Weights of a small transformer language model.
Size: 12 layers, 2 heads of 64, MLP 384 ReLU, vocabulary 2146, 1.93M parameters.
Architecture: LayerNorm before each block, learned positions, untied embeddings.
Training: a variant of SOAP for these matrices, 159M tokens, 2431 steps.
Each number is 128 + 24 x the weight over its row's rms, rounded and kept within 0 to 255. Layers, rows and columns count from 0. Numbers have three digits each. The size before them is the row's rms in percent of the matrix's.

# layer 2 MLP down, 96x384, rms 0.203, rows 0-95, columns 320-383
103:090109113148115085177145116100166102142143120106139158119150166106129124103122122049104152125132108165139133119117128108162115089157150097139166126114114129143092137113145084141145109091109088
105:118164128162154138141135117113103126085158147090121100085133143147153130165156104160120142122115171149139112090111120145143097126113109122146151116114149159073115100148163126141099130126131127
111:140149120151129144195104138106134076165135126126142147092144123149119097138149145118116109116122147084152130145133119167096114134113124125148157125126118157103117148120161153137134144147133112
112:139159151138132142113119127133173124137112145114141164106132108165125175123142112086095109135124142121106121111128140101116126117117108115082077124112106140121157117118097130109074110159106087
107:098131117191163178173138158114113128155143118174112128107093104135127122174095094164101107160123111197100133128116117113124139087144107146077141150125115130126158113144177157129165144126133118
097:142134129127137151138129118124133152096160126126167107172111201136114139067159142114156112103128147103184135112088166066116152096089153119154125114144081113127167148161074107161112123146140128
098:135136143137119167108124133167068178149122111141135111130134104211165117089130120106147109138168121134142144136137089141150152187129139116168100106119143131106139119170106140156121117167093142
097:119106104107150135129129143138080117130131113154126116123114163133123104104119112180120150128112154080116156124137136133079155124101137104142115157085134155111138115178140163132167141116134148
093:153120128127093146092135110146091128121073127137144140112126114131140163139103120178147192120115132115111159114119084140090118114147140128131058117106100109122137105122123116107115140124109159
102:089121171127122109104159151087182192133195119113134140118109134100131118077149141107131137127149134127169109151129145101085130111115141105164142185128101118167155118118113125140174124112152152
094:166141087123155097114154063099149131095104154133123126171116116143148137099147155159116156130108130122133129139113183113112142173106120129141176097112132141153156177154158109129155123128147124
098:145090140158149195183126142157108125083101118115143088127109091125121153124156169167130146177137157143126157130117141166125097151124122163132142107103084141108133137075135100165145119116107128
101:114184152142117147186131142103122124091110133148096142064114098128108117119095144162102108078143154117165141087124158101162136129115153122123122107121106119135102119124136147117139119123155103
099:090153124085137180128111088118184115131159145127143160123119139110097144120151103122132163140174131124131078129177139062133090126149144128172136118134142160094171145130099100117119132169133121
096:150140143148154091077131140088125155166132156071150134128106143139114161105096137129114145082122112138153159146141131095117129121140125126117119140134131142191114096121134096177175134154164191
100:175163131146091133098146141131123082108143135155125145130125117107101125126144090113131114109121110125122116134122141123127172125120129095134129124152140124144114133139114072131140095090117150
098:107148095128120104148099122120093100106157101142091150187138157170139110134104114137133142116108099136123137122088160171131059116115144105101113110128106130129112118134159138138106150128146086
098:106088202141129148165135133103132108092101128136173136086117121144138114144101122080090124148148123107135143122152131128176138140128131164124083143128138165158089122166109079133115116135134119
100:143066145147131160171128123144081099157117154134120163065139136156126137113100154118108141125133107148129144102138133121171136127076122139140117115119075124139144151148147128139094117153144109
095:122140118144124159070128135128110123107108134115144148096106133152137150124101067128114122127090110100131068114127091133167134137092115136160116153111135155126106155125130164131178138094144109
101:108105148121135150094138101125157087068146096128118078176101111105151116143140157123132140093132175141122157092109105101123102102095101161119126112122148111135122147148136124125141117139104092
101:120122140108119135108109115099082084152081097155110159122139121166115124133106154112130158102136142086168135125157113159099119150143131150066111092110100153131124142109085084111158104099114143
106:131153153144131109172105129102114169092130151147141123140096101141124127138118163113111138135152116104158045096142133168082142105122111136180153131106102133143138109103128134136108129151121099
097:123146134115152116126173172153094113141121105150147128141118134104109126128135109121141166176146120131133135131119159143150151119077118141166103166113144096179145122166146062155141125144088116
098:137162146134110111135116164152122147119113145127127146132118129095154160151104155125150121106139149164149116106146086133137142118096122106125132182127143154079110148134131183168109147130119130
097:139124114127106130124101116109121131144109124107143137127144122087160145120124166133142171152148126157177124107176105158117127136139124160109126112112136122145126149089158065132171151166156107
104:108096099094093150143107097132139131087132137129172099102124168117169086085175129110109156108129127088113115111119160124127118179137121132167119127119117141094184108143129083141120139155111130
105:140142118108153118188179126164134144108162131157136134121086094110123136120156122140104128146170133131099107121111136123179118144115144088137105073111166125155108145137112145119121112135192168
098:088079111143136109079103137105100146141106119106136153155137143124086116143106106149126142143140112103120138136136119159134133101098111138117152129123138148125109103095138127122160152145122203
100:125145165105117148139154159142114138151121152132131174129112042120147147140145130139146099144075101110142154161122124106148129171112129142107118139092127119103141110146123175098144092126124126
104:142109134129072114124094147123162122149119129121097152103134154117116126118109148151114103167117119155094102131117090154095151143139121096127168110092157114147132118099088107093139133144130099
098:132167123147119109094109101103125169107120107136113107160127154140090125093088123082097136164104135144115131117158123069139094129115154182103093131151117117143080148141083085128087094122120126
102:143163112142087069103106163129134151115109152156078122105104138124139107140164169129109090131117123122116084110098165153129158140129111107115162135139102131124120128118190092156106108149162121
092:102109164108075099088160082109138149085138130124123119130135158140127142154129128134139121122083138127150115140130187156108126121124145167099121138137140165116118150139129079126094139139116080
093:118117110169139101181156151112116113112133134138148093122150129172083104139141137121142134137078142112104082132134123141142146106105114091151108142124112123141075114117124167157126123143141110
092:132169102128141139098122108152171136106103150104141161120135116130099110125174089124108107153191125115141132118196129117142076095140124116112136165149147146169092165154151153158130124100173122
099:069074137109149117158173122105101106135119079092124126147129139158094121111121105112104109087134126134130137111155120159082105109105118147154115125156133155145127131090137134147136147108107121
098:185140157154080133096167127117128079114116133170112149147134142102150132123105118120126154145103144133151144133141151143155170088123127224092138113115152148088123108148135084130133118132111096
098:116089120146138167155121134128127097144116086114110137111105067113124065150109149089116116126071128161138146145124097117131148152124110160102141094128135130094100157146170107107124107116103139
102:121103136121136149141119081115175141091106148119130095122110152133081127141118136124129109124134166112103144143158109143175150137103113153136101079103146106165143142132147089087147114139093109
101:147153094106130154078152173147099133141114138125141141138135125147085122112110157079115155106136109148098155120142143102120122094155179152141107098121128115099125136147154142155115109073119132
102:104188121138149108118175114134139143181082137099103098113116111152126136100108132105145132115158106152130136141139163160114136122110159108132148095110134108113168132112109078165085145088141118
102:181108151165112143137077136130069063167124137153158136110137126072129159137148120159144136112101081111144144152092156117142163142111121169160157136141144092179156109157118124116167114092144141
098:132093069103144133143158107139161176153141109150151136137125140194136117121136158110117120121125130107127106124163123158123160123120117144140106132089136133179155128150105120117081115156114116
100:150143123148180124111135117170141156117134093122112100145124086079134083113165104142125112147141112121068131133120089131201130135147114096158123121121155113116107114118137144165156107085140094
107:132100171110152150134140107120107125131145113136144097132118087152101155090148123106119119121123129148153101115123142121096118085139114097198100145106117181053131113130090123136145105122166151
092:150139141088097175161122123124101119110162091124144123106128110124111142119075107077104145101112140141120092122192126100126147124169123160139081160103143139101129127119114144132125107112100160
102:104156131103128112145124096116130111110108148145125114072116126106089168144134131107109146137123134072119083167111127127134115129113123116187131173121134141129111069132091103153189137085163123
102:119124133070133120095164143119133151163121107152120139177144147133137118138150162156128100059111102128123132140117129155080180104142123105159168135137108147176114147101122153139107154158161136
099:093099117124136111102141159128119171145091114139091145112131106099108148139155135129142093096152118185066067150123123151138087155136120158171167084112125124131156129139165089081099177123116158
104:107137114120111130168133149135090147152128166166132127128121126083156126125125113156168135128157174142133153112109116150141164160125139129106132136126124140156124139146119128126159109090124134
102:155161090113113134138118161121142091127110136119118091093104126126166121104111120140142137174106160112139164159164091157156105140136152160090117113116102107150141168126075154166152077114126097
100:144118137139124124105144136154082174145145153142117160142128131075138146169094120119143129131089163133119162128153123116136159091117153137136165155110125138115162132137081126133101131114127172
100:133176146095110141118105122136119080155159118108118107046161143133160102138131166167142166145185126154106156142139102128126134152138137127070123171125135150125134157134161123148126129134130111
100:137129086092151156133107161140103140139154132098159098100123130150161046091154088160151124188137129081121086177132147134128115125140101126173123119130112132147105072104135124124141158114116147
103:122119160149144150107134081103091119154123128090112092138127132102144136107084162162124086117134128089137163200120130117102169094146124120170148120137124116134125128149126096109136116111141130
096:140145163126094159170177128081126112139135146121123130143097110188111098135172138113120114120104123174155112105113130136114189110129116156094141096144157135133138129114127117127138129146145114
104:131104142125115116180120176094126126115127113157109163143092085162104127124097114117105112087176153142128164136165127158157106097142138146094123136113139154125111130151083117120108122124124103
096:122130104096148105157113116117154094124146114117101124180149148131128123117134131162122128076089081132118153126113118163135129144115125127126181094096106103100098148120137143113150136084187096
107:150149102127141129110115102126120079088123103114114136175137089158082145099137133109167163137128126104113123127115111128105143160118096115129112117132109135117106164162134121117164118148111138
105:140163135132137122097110133146137115125122123130134131096098113142089112175137082136122194153140158120149107106099135120137120130136108067138128159135140141099088113117137117147114141113147142
106:142058155090137102086106165107135182157137150157111141111126122081159092128153140113126075110121067106111089135107154104137145096150127133151135107135124129164132148088100124108111146132138108
092:083132138115118163130106142088108094144134101109147118163081163109123124123156157158114158074154137166124108141132096115108128115114147104177098126131120144102164154102121129108187134125122124
099:110192170111127146123138151100126091132112132109109121143119134108128155089076146117156179132082111165190109134138165187162123166136125139079173088133136165102132153149081131130134079114151063
106:143052146152106149112094127119133135159135108123129088144103135099091181107108137125100156149093127131125144100123121133126098163087137166139134140142097144152134077104070119113107134118131107
107:169140147146153099118142144104122080087175148097114115104136100104167110116117121158103102137135143120137131167112140154061143121097138171150131134116152130104128100110088113139090114125170112
092:132121150109119165096119085140092140141118113089103139179103108143106132111090138111121178103134114124113147109106113153114172186100144150131093114102113154153114116152109152117112079099110147
102:104135136139149091138146079180118131099140144132123138083126119103146133142166082132120103130110128142097160127194086123125170101115137160095123124143153138158125111120081161106137081157112127
094:128115100125130134150146158147058115115094098136101164119129145069179151099169117118144121161112143111108097118103150118132187116170129130117128111142143129108116155111164107155095111119124132
103:170151152108155166144142120145171109187156114135115161168089115131148114145109178105134132104128079104139144149091103164125125138123148131154121097133114122108133125123147131127143139083128095
106:081126098127156115113105172140154142083145149150136113166155128141079116103150119121125150106105095130099175106157113155157150129089103136123121181111120152138134127089143104119118123104192129
103:112105104127144101129149117112163131165092094149088120148158089127186132153157106124130107120146120115170121104099115107158135133145140137109168150101139125159129133124151132125128077101152160
095:109117126128121071092137112123113109102101140154052097153114158129182149092121135102118167085126128140097110130109124118081133113160142167114185113135129113179129136091108125117076157115109176
094:111145146156126172145094110127141105113062148154151090159130116147075156143106113097142131149173185120126112085114139116101109150103159180115112107119136149146122121126081104115123101117117125
101:175151120113143107089136118107121153122138129113169129119132125066075119105137124127130174121173125109147103111176138178089155099130127115102124127113122138155114129123160128143102132163149190
093:168088079122094094128091142155173109145136104105124103100197137125142129101124098097154188145122132128105125122127084130149129108100152118162153152142162138156134171124145145116120127119156113
097:109139129154151141131121148130134106086112118079150111128161119072110130106144119121139139178167132096179163114144113120107096119093129070126166156128138120108116156155170121165131107116185123
100:151079171110095099105104159126127150117171144117151110096136138160145141135109111144144139138122159114123139117106133103146119121163103096110103153149118108126135102148114120091120134170096197
101:127130113148122191183179102177069138125116119097163127112121110149122163144094099130132162124096143128146129119184162083141053146109129136119107189153108144146147095141105128140167136128156139
093:153112142154137126134130181120102144138119132150113113135137120117152149138110097161121147122116136110107114130124188081166130135083106120122182148105163146101133144078120159130185169142128148
097:094106153146165102185105088122124101166134115122142168166168134103143076133097123116127111181121150117104143107140136137123141119160173099139121132130164090166173139108118141150143096136119151
096:136102141157080137124154116133124140125127122126134100154133112126144156099104122143120156111097087172123152157094166155161176132119129121082133140090138112131141111138103123134115132144071110
096:107140136133091133119161074134150123122154119080135084158106114163165114120137099126130143156137120143124118146108148140147119100133160148112133164124121139086140154170129199136107130101088146
101:105136093155148145128144140150146100112143142105125141137146120142128131155108104111105139135134104173165118094132131175156091130151120094110134152140159110109186157100129172131142165148159136
104:159141101098129154097112079178143095100098115125119139169118103169157148098158141115141066152095120154121132151087104073155137141161111121150108141109145122082128174153100136123127155134105129
099:165137104124158150125097110133079137172142136115109154152126132112117116117179128166121088126126139125134123160146181149096092124118102131192133082129174131153114151128101132142096175168106124
099:089161133160165089144151157116126159120158154153141128118135151077140117150082169110102134083129133104112134148116130134144124140101152145111143144130116152114149118085105137158107086125120153
092:164138111102110130143122121144131118143105093144126130154162180101097110116146121147118117124095140095130138110144110137120103136110130055170127160101152136139109136111136103122099096102172098
107:126099095098105103121131105109113154075083166169132119162138091137117142116098089147111093134140125112144118096154069114079136146138130092135111061108178144161135142148103126124107119127143114
095:139165148151138171086099118127137122103112140158105129141131120084144156127150136153130094087137135108104159140103103146128130098122129114160142114116128116116104099162150160099162150105143099
110:088092172146101118161120165128136063107144127101145120115117140128110102139170123153131152127152114149126132105111156142105145163112123103132126130104098107111138089151169110127139167125158129
097:178157126097125092142129100132087140184156102094112148119125157102138096124138089094121137131156105148150119134182129145157128128162151092133141118125126145194173133123113127073159109128126159
095:119144141093102079143113079116185092105127147134115108119116077186142094124142124145137094129126147152134153119151134103103100108168123195113132163146147130115113109131145139126113133148144110
100:130132106119146118123127103159146116147147098130108121175125124112104106105142100102134162107128082097098152126151129165155152167139140086110143129122130149164131131083132152124117184149135110
104:131121142163132143134101143146110119131128126100161120098118116134134124101097128146135156105140151081141130111159112126106149114136157153066138089140113143096142115133157122141095145127084140
102:142103102133166141125109088119115110135103109155157135094131142125127134131149136117143094168156145115154134122117125109148128131139137132100160173120112128195104119134140167119164125139160173